python train.py --n_layer=9 --d_model=640 --n_head=5 --n_kv_head=5 --head_dim=128 --d_mlp=2560 --vocab_size=32053 --activation="relu" --norm="layernorm" --norm_place="pre" --norm_eps=1e-06 --positions="learned" --qk_norm=false --attn_scale=0.0884 --bias="all" --tie_embeddings=true --parallel_block=true --init="normal" --init_std_qkv=0.0176 --init_std_o=0.00414 --init_std_up=0.0176 --init_std_down=0.00414 --optimizer="soap_variant" --lr=0.00227 --lr_mult_o=0.625 --beta1=0.95 --beta2=0.95 --lr_head=0.00708 --grad_clip=1.0 --warmup_steps=200 --schedule="wsd" --decay_fraction=0.344 --decay_shape="linear" --final_lr_fraction=0.0 --batch_tokens=131072 --seq_len=512 --doc_mask=false --train_tokens=649100000 --steps=4953 --dataset="wikipedia_en"
Each number is 128 + 24 x the weight over its row's rms, rounded and kept within 0 to 255. Layers, rows and columns count from 0. Numbers have three digits each. The size before them is the row's rms in percent of the matrix's.

# up: layer 2 MLP up, 2560x640, rms 0.103, rows 564-645, columns 160-239
# down: layer 2 MLP down (transposed), 2560x640, rms 0.0951, rows 564-644, columns 160-239
up564 098:093090121133121155133113116091107171113160137177120108124132138141119111124124156148146117112102131093111101134143090132105124092145119104136177138114118123104091141108088096140120111159125149148131084186124151153132132129126128129124133139
down564 086:132113179109128125125098110075167130119144124095099111131141110115129136150141152116153155141115136138131108152120161166139088138145151112128151129089139150115128133093086131118151080122116147083102112114153149112097124140142119110101111125
up565 109:132123150116130115140149100124162161142109102111117126110120130113103104114123114135138154117113094107133098102120086122139136141139148101151104124134102119173141099104147151128100085118149119146130120115133119149142122118174107119129147087
down565 105:150148129123132126161122118116146158111155108181107107142146144098082122097167149127158116140123126156176132117165126129157150117102136113131070140116116127112130104157138141138140113081107063128093116142127088125127076103131134104087141137
up566 106:166153141136140123116143109129131140137127121175122159173083123164141108123116161185128118087103132149092113149116152135176142154095081113141145117150121105131142136129135133127117148098099100135111182130131133132164109118120123083114149102
down566 113:143137139115144137111165133153121128109113113113149147128137086106109108130126110105142115113072138082065120108134123107144112130125147134116144126122142144139142141119110145146117159106108104121094091167093149145134093164116089160141128140
up567 088:156169134128100109143141101146137145149144149118115157091128138143151148091132152132154118155163148127110127183149146102103099145152107104140116142109092100101165125131136114061132139140115137149142111122121133173098108120103139147130123120
down567 080:124086161171135167148121127158088124165160124100115142143123117139127121143091083133119134174124129117107091097128108105174098137119141104090129118151142120111114122107144122129142128099138117132143111130139142100126128128072126125122142129
up568 099:113128098112135122116099111114093078126131149107136098088126127120135139141144110135154132116126125158140180144116135163121160142126135127147171120153112098153146120113124136130125139130146161122124135087101113106129108093172150167130143145
down568 105:143144118126122123115148169144123133123084180105165107079105091143119119102143162097140090146102115145159148134149101154112087137152167127094100163122147166158163171115094150153132125132094174129097124125113137130141121115122165149093162120
up569 107:120095121109139150095114189142119163143115128151156135166127135132184123152127075167118151130162132123149117101140164116126127148091152087158139131199161158116143113114107135143098115144122187127138147139130118153156125123115151136114163125
down569 101:124107095116101166093116105132131132138141100166171135098146122140169129091133124142152158121168079132132124131135121128123154107105129098107161136150113128145142116115106111146153112120089180163136135106128166132114139100096116141177120122
up570 112:115166138139153123121107125179162094151090112130081115147137108106194150141132174157145135141129143122103105108136141149147164134116128130141100124115151148130113099140096136069144107086142096114093155128093144121140152116137103128118129100
down570 092:086105130095112140122145131128140157111176141137141118106129087117134138103102147110138116111158175136130124117124106149122114152124133121153124130116101110124098124091096158100114114097094126099143136110124131111092124115124128157149146126
up571 101:057118132126137154157138119121094196158109162149151120154133120109068099115106132125157095086125194125085134127091088120115137173120139118106147126147134133101081143113112114134107128121131133131168153132159105149143121144142127144127104121
down571 105:125095119133122115112159144130129155131129113117132128107102139101102093149129132111115106091101131110104073145132138149134102102128113125100158128127099118121123124117135161124115184142087151102134091120126136178124074108090117134102087138
up572 121:123087135126103158117169088133137108117129140098084140067168155129141151156127132117136109125113134114165098094127112115126140118163131124129160153146074134153157141125139163138073136109139155097157122154090150141153126116119101094144124150
down572 110:066139086105114138127072086145127160163183141165170124131105128137109088158131145105167119138087123131116141126135107133129134120127116091077119116138119115097151117144143154112133093108114116115149119146110123096129097151106102109128108137
up573 107:107161126118143108115104125134148128140085132146131133126132170136112126116106149162142122099115154079134139136114147125140128144141133130098156123121155102170154135156143117120089108125159154108173117145116145109144098104133138154101126114
down573 107:098124151093118086075127114145136154151158132107119172126128075113100116111145136131131124111141096105089129149082098143180104152091123102121125151124161144126109128106130124132142117147107150149128148115144128123150087128135139111107125088
up574 093:167138134186122106129112147144121146128151134148107108154145156142111141120067124129106114138159132121161148163146075085136140140094129122125119136148128107118140127197155153101142089158137193148114153115160098135098122103150143106160103150
down574 090:143136118114106118134097131129144117161125112163115093141142119158093134092137113127143132125115179140110121139133127143123127129143134122151155116156135116126162152108179109091115149134153128154111138105092128164101127146130111106129128082
up575 107:126137140111124129105170124110134109124064067148142101142146111112099118128142101142101128117143178080087149123101105111162118102087138082106117160111125145103127132144120138171170098203100131141128132146138115120112072127142113141106106115
down575 102:112127146120137111106183147142106120144129093103101130123115119119111116118167151167138134118108082132144092116127180145137163109151145109128155118146132121133131093094106129057112117127106113087125091096123110153142101121158150134160128147
up576 108:137118120116138147160124108127106099123151151167141129083143106131108120087108142171154114123134133161119123138142134151115130164132121182120151145097150127122119147143071115111132094164100147128103197142123159162115092146117093153150096156
down576 103:090124101131159144115159151088132131160119120144137127104136138099144121136124112135124128114147098136147119125124100166127181129107134139165137123090162124131085125157106122138134153142132124141089151093156141105116134121151127100125118118
up577 093:123145100157122126135147174164138151143105172098100137084132107136144117133135134098101051138138125096121132136092154126115101160150154175133115104097168134129142118107119109166086135133160144153154134125151112159111182080148147162113118147
down577 101:081099141101120171164104098153126111183129099114120141095141150162106117160133152132134135112109117108147146119107142129129122130152116152142089098120121115122163142149088160119117169096137176094109108138107146120108100126078112160090137122
up578 118:117133161178141137121142143143109133139130142160109098131088147156113139127105166149138083093132160116098110144090101105180141146164115097128155104169138185160101127110142152096107150126102075153195130181132112100123169160126135093125168131
down578 113:139118124153108108099104099115134099130130105146127112097105129134138143127128137135146114138170151119130152151106131160165122122098110083153157094146104139157111113124107132077129119129096147178120091157128143046095160137127125146121140120
up579 103:131162113128114128153122152137138148088122110106139133131112116101094175081146126114135111117144131157127107110143127122138130145131136097134097150104052112192070144151169107105120124132118108068152137150121130145146149100135134139115125136
down579 105:142117128120139127126158139113123078127129134139112069153087139119119174139101108138120149139124133090119074130161104130151122126139151150145137143089114150147081133128083111163151125084115145104121127102139158157105149139157104140148153126
up580 103:147095108150152120080109109134111120130107145176138138098162181135101096114162112148168127121130166182130168113118139156153149155096093123109166116122124113163106122088114171133099163123084135125119116145149116150157139154134110143156141128
down580 101:141084143139132079186142106127112097155125074152139148092139151128142137180136126123148123106083112185140125067121132129122114071118133177155121116131128163152096112117124176074100112068100177158136131150152168107147148177132138099159103134
up581 100:142103116142116141154150153153125114131115148127108129121125110129126157118164083101146153078104118116128139108141103121128172120107151114142133095151114154088132102135122081059126075116113105099124180065092123113141112083129173078118132144
down581 095:140133122090119119165103091150148152157130109112104135142142133148131111117122110103127130138120138108115130115098121103102109073135133080142116169129148166110118148131074099130119167107125139144105132130116136149152115093117125082128112118
up582 108:129134122103127073135145140119116102105096126133138145106099106147128094147141135133084157125139131155138137179109132118113164142114106112131110125149154143170163147150127133113138112125112124102134101129138087143160154095089121101095102091
down582 115:137130151112116147117104122151099097135151137122115147101085116144138129114092149132078122173158138132146108174109135106133123101127154122119146143113109151147146144134123101116113179116112161133113071113099122127149148107114137129120166118
up583 099:123167113156109150126130107137147129173149123091128115134133163132143135123147100159110125141114097126128095149122136130106138109100093134114117159140092082165118131147147079109168120142188117132138119119157132130119135119085096114121118147
down583 117:131163144118129111106157089136154090139123150099140180139160139104113100136110077151073111112157123124124165120119128151156091148145136171159135079131117100127114143127157138124127142091128137163124076208110104129132139096147120145129141124
up584 108:132148108129120144145117118005123130176164155138148111144099155103079127113136141181131131126133107104113144157106115127113163074127102157090136093081123146113145131152123156106129101165125091120155157099110104131133092149111113139099108135
down584 108:122158182127152145108162119129129083109181100114125102109118153112079117108103128163120074146105146137117145107139131107110107114120157096100144115118099128108152149158158129143114086094139135126156119140150124127123151133139081123144113121
up585 098:105125124122145153127135086113101117140132145118130149127115118148118072102134112175119117100125139107141140149148140125107091112120116129065154094092126163112088156122133111123119087161107082128157132155159150196157099148156149099117130147
down585 103:154123132154142142121133114143129089126187126102112105165125137132108132108119199164115113101096112116116108155153146118131114139108081115135123124147070129134122135134120141075141132161080103128165138142127154111136109144142115134092108132
up586 108:087172136130138125165147127087119122089162092119135131102149132189131145150115159120131100134134104130104124118156188102156102145131129160126120125171129134099108091123080112111119129154139149152138108172182124128117148145124164119155144159
down586 102:117092139143152110097172159151125151087132071162150115103107115140060174087133137122117170122157189173107167125136125154150093147130169167096147108119157163119111107154121141136135119105124134133110137100135150137130112146135155135142122105
up587 094:148153094171126104161146153160143107172136168134111140104155157107104162128143126137146145078140162080136138106109092113113137116130108119108140117072139118133096120168135153146133171111115136115152073159128099121141128095123127117116152124
down587 099:098154143108131143129130086109113136151086131102123160201129150129122129113148097145128122137135112133132115132162104123178117157151128147089129164108150114119123094111137125127150144117137135157136120111124137088132126112129129154132167144
up588 109:109161136135123096121108126150137159133117126114124124128122158150136164072162161100123111097117151143117107121150129098146147155105149141165114117150094118127153120142082074153144165099092077127119099118134152158131168098159095112160144092
down588 113:143152109105102151078092100142143143123152134149094087138125148111118153130129123149100110156135157115137133101131150134129090112149139108149136085159142106142118118113106086129134135114116126096090109108105121112111150155136148136135141069
up589 112:118124128095118139149156154122159155121137118187166130134145116159154146098107061092145115127116106085157119169202078133162145117104109144119140135180133087149153118124092122120146091173137136112141132127100164087197142143143138142113097132
down589 115:110132121100084190124120093139172134175115090139098115146133089115106144067139113132112129101129122105103133161161127081176166126147132163109123124145130128117117101123087146175094105176145166123160098156141141108132134152116130123097137132
up590 034:094097077151109091156203135119155126103141138119132137123125165111131121175091141129099110140037165154144114144151104127149128119102127111149133101175127104135134117113120130116122130120108125125084039109164150112128150140173116126117118153
down590 037:159131136133106138126143116095162126114097131150128091156112118127131134152101167131192138126158142136135107142120113153142124126123139117128135127133128124142128154140139189151142170112162125096090166153171130137134153127100118108131160144
up591 089:125128134135113115148125115144119128132075123167119159093108122127123068147165153140120174128119135115126137116158176133088134111072081129166110148127124122084148124130101102160146102122131169145101139118157125183121122188112112106129133096
down591 085:146154117160125128118143151157136117176159090134119118087124152139124146068126137091114108175092159131121101180162156098126131131153147137143147177109126126107105126118129128090150189106103120125176116103108111114110102120129149148122117126
up592 097:124126151116136123108126081100161083110105159115091083096131077104116107086147115125120093117128143127149121156106145153120139128176131075118162132148081146091112099107115131107157076146165148111146166137084143144111120168158112127138105144
down592 091:149108114147125083089117111117121160146100098081112100147100155139112134101117118143162118127140124124112113135119157130116179129100123129158123147121094142121137175145125114143116130133121095123170107143130115112098129104082115148145165091
up593 110:148120150124126172128122135158147150125112139135157103129104162152102132131163117119147128143109067113112099155105082100117151109104145144133107147105118085174090180143131143099095139160099134081167093119098115133131180138141114141142130140
down593 114:115119083110117122111132105123138145165133109123151116134113174112145168132102138114097141165116109138132104150132114122118126126150106115133128138123117167145164125108190157110117079118155134105109141149113096117115104131125125129109132150
up594 096:103076079136149078112130155112122133124133097090132146137087135135097091119115125135130129092136105144162092155125106111142124131117121153144173088111112174109133107097152121141165121127151132125142141137175141105147137124125142126140106141
down594 094:146131152147107116085147137084146091106110150149135076095107127140113110113091110107126170118094081130119139120161106174085140120133145118144116180102131132095105139104105111115157120079126113117089102100136180092074159121122138129147144095
up595 105:156171107105116121144081127136133105122190149106143126178093150087112122139120084097155137162153150132107142158150162133098138130141132106112174127123137143139150105080126093141149114092121107107119125084131133165141133116131111142120155129
down595 106:138083107121128136124109092160120170123123098135118122116086115127124111139119144142075108111153128108076102147111151155116135072155150072148105092119148131133135107135115120127148116149139144113107126138106122130096139118102117130134106092
up596 111:116103120117167128106125116122118167144091153142181131119152151088098153128121050139186148139094114141120151096141156112173119151152127073133076132150135097117092150140121094118073122170105133103144113091157126129123142166111097178132096200
down596 100:142095150106151123137115124153090166089131134108122179092149113146122139131115112122089131158115134136138139123136147096148160090133116119116135104114140122110109129098143131112124116122152131142138138143145126095122157135139077154152127116
up597 106:134112110099113150100146121112106086151115123173142147145131143129137119119105107120131104152129133122100170132108103118144097149140139116180143145149162134154146118116125113159108110137192122155168131174078147123110120118143128132144105121
down597 098:120132164131110140118116111148142141176150113145133145104105141148131103155123177123117154160119097126119106131178140133109145149131125154150138119126117142117134174138138161116126121153149072184101127091142108135157147165112146158190134139
up598 112:103113086122150139143086126158139110172102128148138123132087152170186091120117134090109117139117136132128190092125114154103131174172126096141116147109183099095116136151186135130084076131179109135152173139111116165138112163119167106134130177
down598 114:102153147127089112121139182154142138134122136123123124158136113159172121138089092152132127137205119114137167137129152132107101157119112134129143166118120080139167125156125092139119096141125102098176147163089115102137130083116128137139076124
up599 110:124139123158185135132105145131142130139100139148127172081127106112120106222118096127141149108149162136158138118142144120139133117148126117153129139159173083120139130150122147143085117106146144158157130129124134141152148138146146148120147138
down599 092:140097127127113124147116133132130129117076148137087110158151107098100095074138164124114107150108128147154143110110136122122176087117140129135133142104121133150133162154126128125141174168126143164124106111138148091149132125097096103146139112
up600 094:130123085127117120131142114108139170128107092172111171132155107167122177131163124098114114120137103104157090122118136117093137156105151155144153085181161130132137138129093085132118119135170106153139126149106098103151107100121154155140126117
down600 099:114119137125119165106161159153116109125179149117108160115161124111084161151139121114159174115149130148122087154146115134110115130158185086132115161151132143125131135122135071143127127112147124101133161129123138099131151108169162158117138156
up601 105:098148110119149084182119091171156150111095191116142130110110094161120119160126135138094136174123111101143122113117131119104091118135114125112098088165105122122175155112111116154137180120117142153098161129171150157149116136134155112180142103
down601 109:138163154127119170116117135103150133099104130139126105114107129102076127139093141134080100075100160121131157152174087155125140167139088136074086111137136114125143132128127135108133104112145155143129126134152091188135093137137148119136165113
up602 125:129133116120132161135132126121121142150132129136087128147083119118113136142156086107164075090098123118094117108118117142127139088135135128117083099131114124151100188112113163120101153161113133147141064133155091110147106148132137124132105126
down602 117:082115130115124125131131111137160094144160110123123145114134133077132161119073105106119089128117135126098142100148129123154083111122111147160128139116137071165158094142142114148124140148156119128168121137128146102095117134120127116137139141
up603 098:152130140151105134127132138128139134120127154137136121090114110124144117145149088154114132105152084091120115130100108095133122128147110167139082179112149128119131159123130125098093079147114137111113159120093115122150138127108108147119145150
down603 102:108157112140121144139136136127165125097113166105150151130130113126089134129141084128150150136147107180118114129116133097143132125130145146148086151075177102153134114092135116114099150084099137119091146166129144121109156128115142143115122125
up604 113:150141115117147191122119174128089137144128145134099148140120132108162133155105121094098176131169140113175145089102144130171079123107123154165128129175162109124129107119109154117097121143121149106090127141131151101155133181127122120106124121
down604 111:150118118160140161159109130143116129075131132162116127102113120143150127088084130149090138110166159144152117100127081146146112113131095135107134078137108096121119079116176130159091126110068111170100104169144119152147093121143128092141103112
up605 103:144085149133142113120148135174159118183080152134174088108130121150127153145148114146154099115118084115115110120099127103163138140131129087139095110132105114166156139097098112140124144155107121148102126141135145137126110143161115117141180104
down605 104:137150144127130086092117112163105151124111136085120119156083121199114137094085147080117107095153136155112144113090140134127132123117136133158126058131135091134113149121133066185116107141167122144087118111118129123150111086097149119140152117
up606 123:129116112142157115131128127108105137167122127141134113108133144094093117135097136132091119156126112083105153120084132120154161127103152112125133121141142082154157135140125093114108115111131152144146126133149131127123129131110151176122105128
down606 111:077146128124139100128131100100125090051140136081125137135128113133157143169111163108098119106116149136100111120107139133134099145127138125122114140115155130125154113155124116122121102090120145084147132133142135143114100108104154135091118122
up607 012:121143077140105123130146114146148137147112125107121099120119157126145111116116151125122185125126148124128101103114166168109132168129128142119162139150134138125098122117104137058124124128103103130132139139170100156131124107137104151164133102
down607 010:111129208127110135148142145158128116134109127132142106156159109093123138081126097123121142130118100136077076151135134097166107105080147144121083109094142168130123140130075172132141170107138145117128128125108154123123125122125070139113125090
up608 100:168133142130147108158115180110194140133075123092104138102126131113089095104098112144154135139127133172092090102157164101115139177133139157117095110103148122074107133152130132131098150160167175141098153118152195112086130160081111151113181121
down608 094:131128142153146128144105121128162094080126149120123136116090119142073145112168112075101172191124094178150125127146095123135111106135123130153182120155120161125128107144136141090144166098127118120133125151127142120120122148098105142131125137
up609 108:131138116112144125154097159178157115135181118102120145196174172115131119149123115087132152117146126147151120149124142079169143108109123118154129096165137129168130151123120098110129159120166117126120079066147180118108139136157145148149137142
down609 109:163084159098081134133110069153137129144169097127124108102154140136103100145137099131141152118120096144132143121146138131126133090121120092126132168148124155128153112067100133138135162146116148070132114076161113118109122175170156157104098073
up610 096:152081148119126121169155146130146128184123105142104154179082160151106114128078149154086105103132126137106108167187099139129128105076150148125112102167113145101122186130170137126067146150118156112123157109161121120110139138156118122130166122
down610 106:100125126164160138131138092136126100120149125138146119138094128116132171083118139130119106153123150166147085117135126135137135112134059075083098113159119148112099136145126169120133128087094112095130102143094109121142128143138166144130123146
up611 096:116108122162129142125160147129136121107155113121120097152138088113132120128158165126123123115147152118079173123119120124118127111099111154114084134118114154129135118149135140175098133115141132183133160119084174140196100122098150144126162141
down611 104:137113086076114132117126145146133137157121107129102113129131098157146141134122103094131169113144131088120105129170088151146119149144066072126114153111063146149103137141145163141133152114138129179133162137121119127128116118079174130132091102
up612 096:120135138126146124198132111061111139141136130125130077131147103167086175125132139133136137098147122138128168154122162151134136124103110135158127120109156160109136093090144165117121114133107092118136124126128123139094126180116106106155105124
down612 100:166132175149135148173147111114133124114142146147112110094099112129106164128144128114183148129141133149119112130118165119161147123141126124161138117145141174132088139118107156089136100123116114125133129129137143118152136090104135101145113085
up613 101:100161159163142121088124123129117131104142167114081171086118108117099144167143074103122134158119119149112105108114162125145138115156125140148118091166079076166114148086135121164127117137135138137167139141117119126101155172159111134081129170
down613 100:098094144133083140147107115128117100138151154088155138090150079152103129117127159112128148125154141143137129175129186131130143103151132130112133119096144138125140135116117170136117113114150166148113113115106109108120151156166095151114098072
up614 109:124132098150135120143134144114157163157133176119096158114165141153063119127128153120145093127164146106096119130125137147130121157118145152127138097142140142099111149094132110145110157146123130134147157113123113152151118114099127136089152116
down614 113:134129138146146126161105114098124147134120088146141123164171178132093130139146129142122134109138128103141132186148162130072109158122149122135173112155134126124113107125162078152141102155094098115154130134117151116143124145095138117125156074
up615 029:125125130153176124135155110146117131112121182126127111148136128158119111116128135129078092151076114131127125134141075147102124139110124107113147084129143109113140120120110139125181154158146109131144060128122100149198151119205143123143133173
down615 037:109110185081121115104134151153130144125117113140127137111098130101144118100121126155141150131120138117129150090135094154092164068117152195127092150150136133134058083133153119148123109123116130144115119136109139070093114122083125134148100127
up616 108:089145111128149119148080099111132146108093126137169131121182124168089145133111147144123107107113082137095121156103163118140161133106105103146132111136134159127143125170136140117093115130152130135124146098132089138094149132133149172094173142
down616 092:140065114166122089144133165167121135078121125118135141119088130170085155097080166101132121110128103146124145146133148137169126121090129147112154141092101125126179129130104119107143083137150098149119089125114133136113122142124125145160145146
up617 109:121140128139114139150131154099153087147126114102143145141110111108158110110148138173114136123163130131158109141131087140099108143136168116138146083153127053142115150123135168116086139167140138129123166076118118138135159095161141096090152142
down617 106:079124112123081149113160106142119092136134197104130143114145110117104117075125147101165133142137144153134075098120145152121079108116119176161149126122136102176148122129143130131179127144113096160116159127112159195103155114149176098134148133
up618 102:165155135100127133113133123170111139145167102152135136138100158103108119148114114116111133184114125148107131126147118170086073139158122151128150145144142131106146095114140101133105126099143079125116160115150085122173116104137150161138142121
down618 108:179129120134123091136132115125181112153118109121121084125095154114134116141145153116109151188139153142110128130184070132129118092172107130194131143117133143097158128118168140131118125138121138130090154079183120105121136145143120149105118119
up619 095:097129132141107145139134119081160120108127113096151174139097164119099131167152119077105129154140161107100131114125121140131122123138131132128105148138132095166126147139177113121158137117143153087127145143111162104115092103151111126157166171
down619 094:140097142122100139138103118123148096095106149095115141135109133135163109147112115168143106138111118111137150089136178119131120122163123131131122142150087169153142142110105131095152108129138138137103154126118130140164140114123133136095183125
up620 108:157137163125089135141122048119162141152138131125137119168114148098112087103178099138094127101130118127114131172130121115098135142135093109092143155164091150130095169081083093208129124136104095149141156103121113123132126116131135141137115148
down620 109:108114164126068115141098087129160113133081111109121123119145122121136139139085142167082077126135118132093101136119130092138128143122143128128140105165164125152108143124156106163185194130153142140137165141145141099114114121127121111114073184
up621 096:116150123184145074149148095168121143161128150178130156129060098118138150133142120164116119154127126130156112133138124144111090142119152097093093136163128153114115106137130137115124157144101116115132131131143150132178156143140116124139124124
down621 097:139124206145083096157147085171162102115112140128128104140147118124152121147088098106111116100135120121101123110119156158149125154098109089122113140106112179129123162080125114097131144140172103112103172174126122140144102130137122112158153180
up622 091:140136103111096136113133115141075148131144115123131105137155136168109154109099134112115088135133139119106197123137126168124122101100117105155140141138141123159170154101132151103110135136161134117146122127133099137130087131155155120122118146
down622 093:175136124099136144133153079143108119158146153106131138112124134123151130149134105126129140134157095118108104120155122111139143117148150126161131146133101132136153125103123123098114100106127118135132138135152084162104145062116166079101128109
up623 110:119098161141127172151168113131138156102143180122122135144114125078139173160095129079100132151119148106102103139161132132139136150139079139149094125167104120152129113139107123110128161140125133127151117104090138109180131119091141126122097186
down623 102:114121103107085156139154147146161129127135126133137149129084077109102128155139164111124122115084134098101117127112080107126153118173086092116080075125106123121163140139116151144111154129198135120114125101127107112134134074134119107115161138
up624 105:137159091106110125153125134127127104116136075122143109146128145118122156063143160141151158117131158115121140088117100153164123122174155111122155200107122131124141133119125099150089081111129090129117146121160139140130112155081136158121146127
down624 103:139139135108144114133094100141133079147106133100145133135127101148119124118135127122129162121101125109081133153140135115170173095127133147192091165088141139164139164144092127110118108163110122118085114091156125108123088136117108138148128172
up625 093:115105129153128133093111137135117135131104117140151135130134139094123106151147116115122126136093121099168125143186097113176112143109114108137116154165099146125129095103152144125111104109145133125159118176153130167155110099101131117116127101
down625 090:109115101144175110137154140174140149146182099094131118132122121118120118071112122090126106113166163107127109182160176191116116107134151104098115135110101092136159141086104131132137122104166145078112129076126103090126164180134141110108121141
up626 098:121152130136127133120153199132146172140172174184130157127110144119164098177102120101145160136154129133135117126114164082142135151127113158163111115113141153136143097146124108135162146139106133086191126128162105144147125102123160131160109099
down626 097:159128165144099160142146120096127131122157081118123091182075118051103107134136162130154142109108101104135127087099126109129115151122125168102151142114111107130111113138100122181141114154157142152116120145156137152142125180098139141140136145
up627 120:091077094126102070103170147124098105147121152147132125119086139113128110177150139135143135162124119121123141104135119163155123126138152174090117105183115122159134153155091141176137145142127132114140130107117108122128149095117111124091138151
down627 111:114100133086108174098131137126142140100117127103108112123174123154113111139143132126103109184126088153139080156155156150138141091139105126123162123143125131127147124144122136116151102108154179067117137146135108131106136127169131125126132111
up628 112:112161102128124150148149136114107150150137125184143130130135160105135085099125112178130105153154141128130134158066126116187099159186156117099133101141093096084124134115125148148147132122180095111120122133166091121112132171116185168143157167
down628 096:129125111108125153142094122090156077163099112123090125132103152117093133120111107127107102173159159106125160135127110119155149101105094128140083116144156133126122124128090158114139143134146149166162143098147163096157101147118071176061131119
up629 106:115120113064139128126093095139149139132099133124112209136108105134133113121085106106158134097146133126154133104132115085148144165118119076085099125110102120133190132123105130109178124134149142159147143123111148123104161142133169107143145127
down629 095:139104182083119170150128126151159149172120151122112155139138124074116135057158144074102139090154144155143162118150096074162094152153163143125124146110096099125153134127155107114150089112120140106119159101117112150103119132108142097175132124
up630 095:154148107068143131175053146095144081155126091105137158143143158089099155130121112130129118141146168149119127137126115190086130126130136105115144115108145104093121099084164119123149109106132133119112090117153144140132141117124134128130167122
down630 098:134146156104116127139124120107131108127108108142131098091154136078105124128109146100103120113137122135136135117130132167116141104129147123166121118088077142127134126126136124138116115115130140145117128137122164134129081145076105123182111115
up631 098:134138135180151138138171144094085150139118142164098156125127120108144121128083112135138137088177132142110157115103085144136151119110103093152112104136145147182106161173112160097123130131128128131127106117091134105140126111130089130142152199
down631 104:175181164119100103141136126146132113169108111145133111114141110145136117119104144108124146090110114087137133115137121118158115107086171100146146144108116149140147150115074152166165149097088123088111122132115113112153115108184138110133158157
up632 099:144145131145124123145149136091168130134135117133159142082105128092081129109148158097130172163148128109128143134138119137139129140136123103127109139085127117118157082149131118133129152088143128118118120153139091154078080122074125143155122144
down632 100:113153096132140149117194116116176142182127135129146103136098126115154095138106154158095100154104127109161106131139161111093149128177118149101149144149123135169109090127189174159144152138101100116087122168116123108143116109184173078186126136
up633 096:102133146166145166107117116113113150109150144138111136082148130149160073147111146148151118099149116112139134117135117100144144133120145135084112111130124152140153128118120129138131126148153177127131150154118115101077110112123135122156147151
down633 094:143148155116114163140159178145137144134104126135129056137120087103100119140096137125119128160136119147150157061144149073162115168092124105163107130121163107139135137112144155156108141133143118122137209162074099137167095127086159121139112153
up634 031:130125149144159138136157149112128154156109152169130154128108165182178135085140097114152094146098185116137132119101134099125108183131104131139162138084113136126098140153201145129076090118134139098119128137148163121132096133130127141103111114
down634 040:116130136122114170107138090130114115119135151125101126115135140109087128121118099109132106161149130138148111143153137118122106142174102107156098148131139104132139102119129136161131115087148104143096074123147152132132128162133112120143134142
up635 105:144131155108180100174136148129133135139104108145156156152103160162104173115134127121104120104110138152174098164115114155127118151128135147150150107134143158126119089120102150140147121133145117127148103152096123136126123095144111091139129195
down635 103:135095133130102070132182091183133119096113091140129138112092160147109120081118123131119131064134098124112121126106106103143189131110121119168115136129179101145095152087086131157130134121120148125120119118093170151119166113126104167137158115
up636 106:146145136136124121118107146165123070152103172103146119125157136130122106141149109115096065089156120138114104142146114156140100131152120163120149115141137111118144173125140127147138108147178150122126102146163101133148103110201149105148164136
down636 104:109164173115119170112171124119097085155096129151085123163159153148107110103119113133077112120088131129158092125189143155109100127102131150130190149125143086109099158125133107133123174107136101137113158152122151140110133141089140151134156141
up637 096:101128147095140170126098154135144166131139121174181139144129112132122126133136124148135128141125141114123090140122097096142124111138163117165117157104159132123159120139153138116123121183099125185148149111144111142182089116117132155168144101
down637 097:184104160122110143146156104130127091137110137141137104120145134111116108162130146135184136121184108174132121105133130124100119153119119178131106136109140123130134113097087110131121139128099116164089114152123133093159152140116127071118088121
up638 106:080151123080159127162101128165113134131128109140132122122110191129101099115140116097167069123164154131136160113095116112147116132116103127152185122149115135131103136145118115153115142132129109106112124140128124141199148118119184105170136127
down638 111:127097130123161138142127139154136138181144111206130128146126130143129123119140113100135082138114167121139123140104141149134080150132131108151162143137132146073084118120139178149128137143153125127122103143092163109123107125050097108128149119
up639 097:132107178161129136147161162091132114089113146124152158054117122089117142128075083102078143159146142138140108116127103176117125150144149126157131107152120167127127159145112106156140117114132091109175112099133083129165169156118139145111133113
down639 100:160092137105100125124128123115098131172114166137098091161131176112115098106148145123119147126128125099136154138183076111201150138144140116135093130121128112132115146125119148110159158130092101102131107138140154124138131122167134109119157154
up640 124:157130142091119164114138173099184100151145128127178080154143148122078133140137150181113137091181108122111111088125131122077168152115123125198139153139125136149105134162127152140176156140146138144156168150139160146153123159127111112099112148
down640 125:142137108113125112166115129131122151127129129106188128136133156108167106158133126124105125095141134137158147140103127124143112123140144128177122170135145102131069124172102156143119097124122120157149120153139162173127162122150095138108155119
up641 100:146144124171190114130164125161101108148080140137134157119157131158123120149160122120130120115108119088141084122154145106096141148109096157160104157166142163124108107167123139097087157137135108102127112101118110139118138133155119140142117127
down641 096:150085124151134109168163116130118101115102143119138093158127114145152117164088094134150133119116129149092171119132173122181115151135091101155094140154135136087149146101057104091167097145119132135170158114146105114179149164080121080125162136
up642 050:103112119119124097133136093142133113122146113142145116128105144124170124114139122117146157137101141143139149114137139107121142152109124128093074137143133122124151125131116128115121072142153149146103123151152086120120162130150108124109097143
down642 078:107117105118173175131158110119127118123146147155160122132167121106178167138110117105132142094107120110144149153117119118142061142097123098123096125136131137095136108143108134130186098123133121096074092158148146092130164083114130124127111096
up643 105:125079121168100138100099126139093159129106130106105122128126130157102127111133116108170149114120173097101127173144078129137160108119089088141162115167130122114121150152078109111101093153136114160145121105085137160095144190108110126119112130
down643 094:149145091129106140123113107120144103124096130141079145101129146117159132180104111100149109160110140105108112104153138165154122131126160151081130100131144151129126101163133153132119146071133119161088167142104067112139149125135129123096152082
up644 101:091141132170138124080129130107075119138136144127156108167130130125095126175139153096143087125145110088141132162151140110116101137139141172115166108134140152193098109155127127201125106158107107121126137145106126133115103092135166122133146170
down644 104:131127134140127145125116151139114130142133080149123112160126112148129092132096117123149105109146106108117112130157169176182115125124108148121110086103166106148142153113154083161129136085069157103114109139108113119129109120119123129137092124
up645 115:132187151121136119108109157132136090181098119156149128122132145136111147101142124182109134175120153129089133115072147121137133108164097154154161133140105125123112108106121117140115109152138163150126117134095133115140081124164124138133119143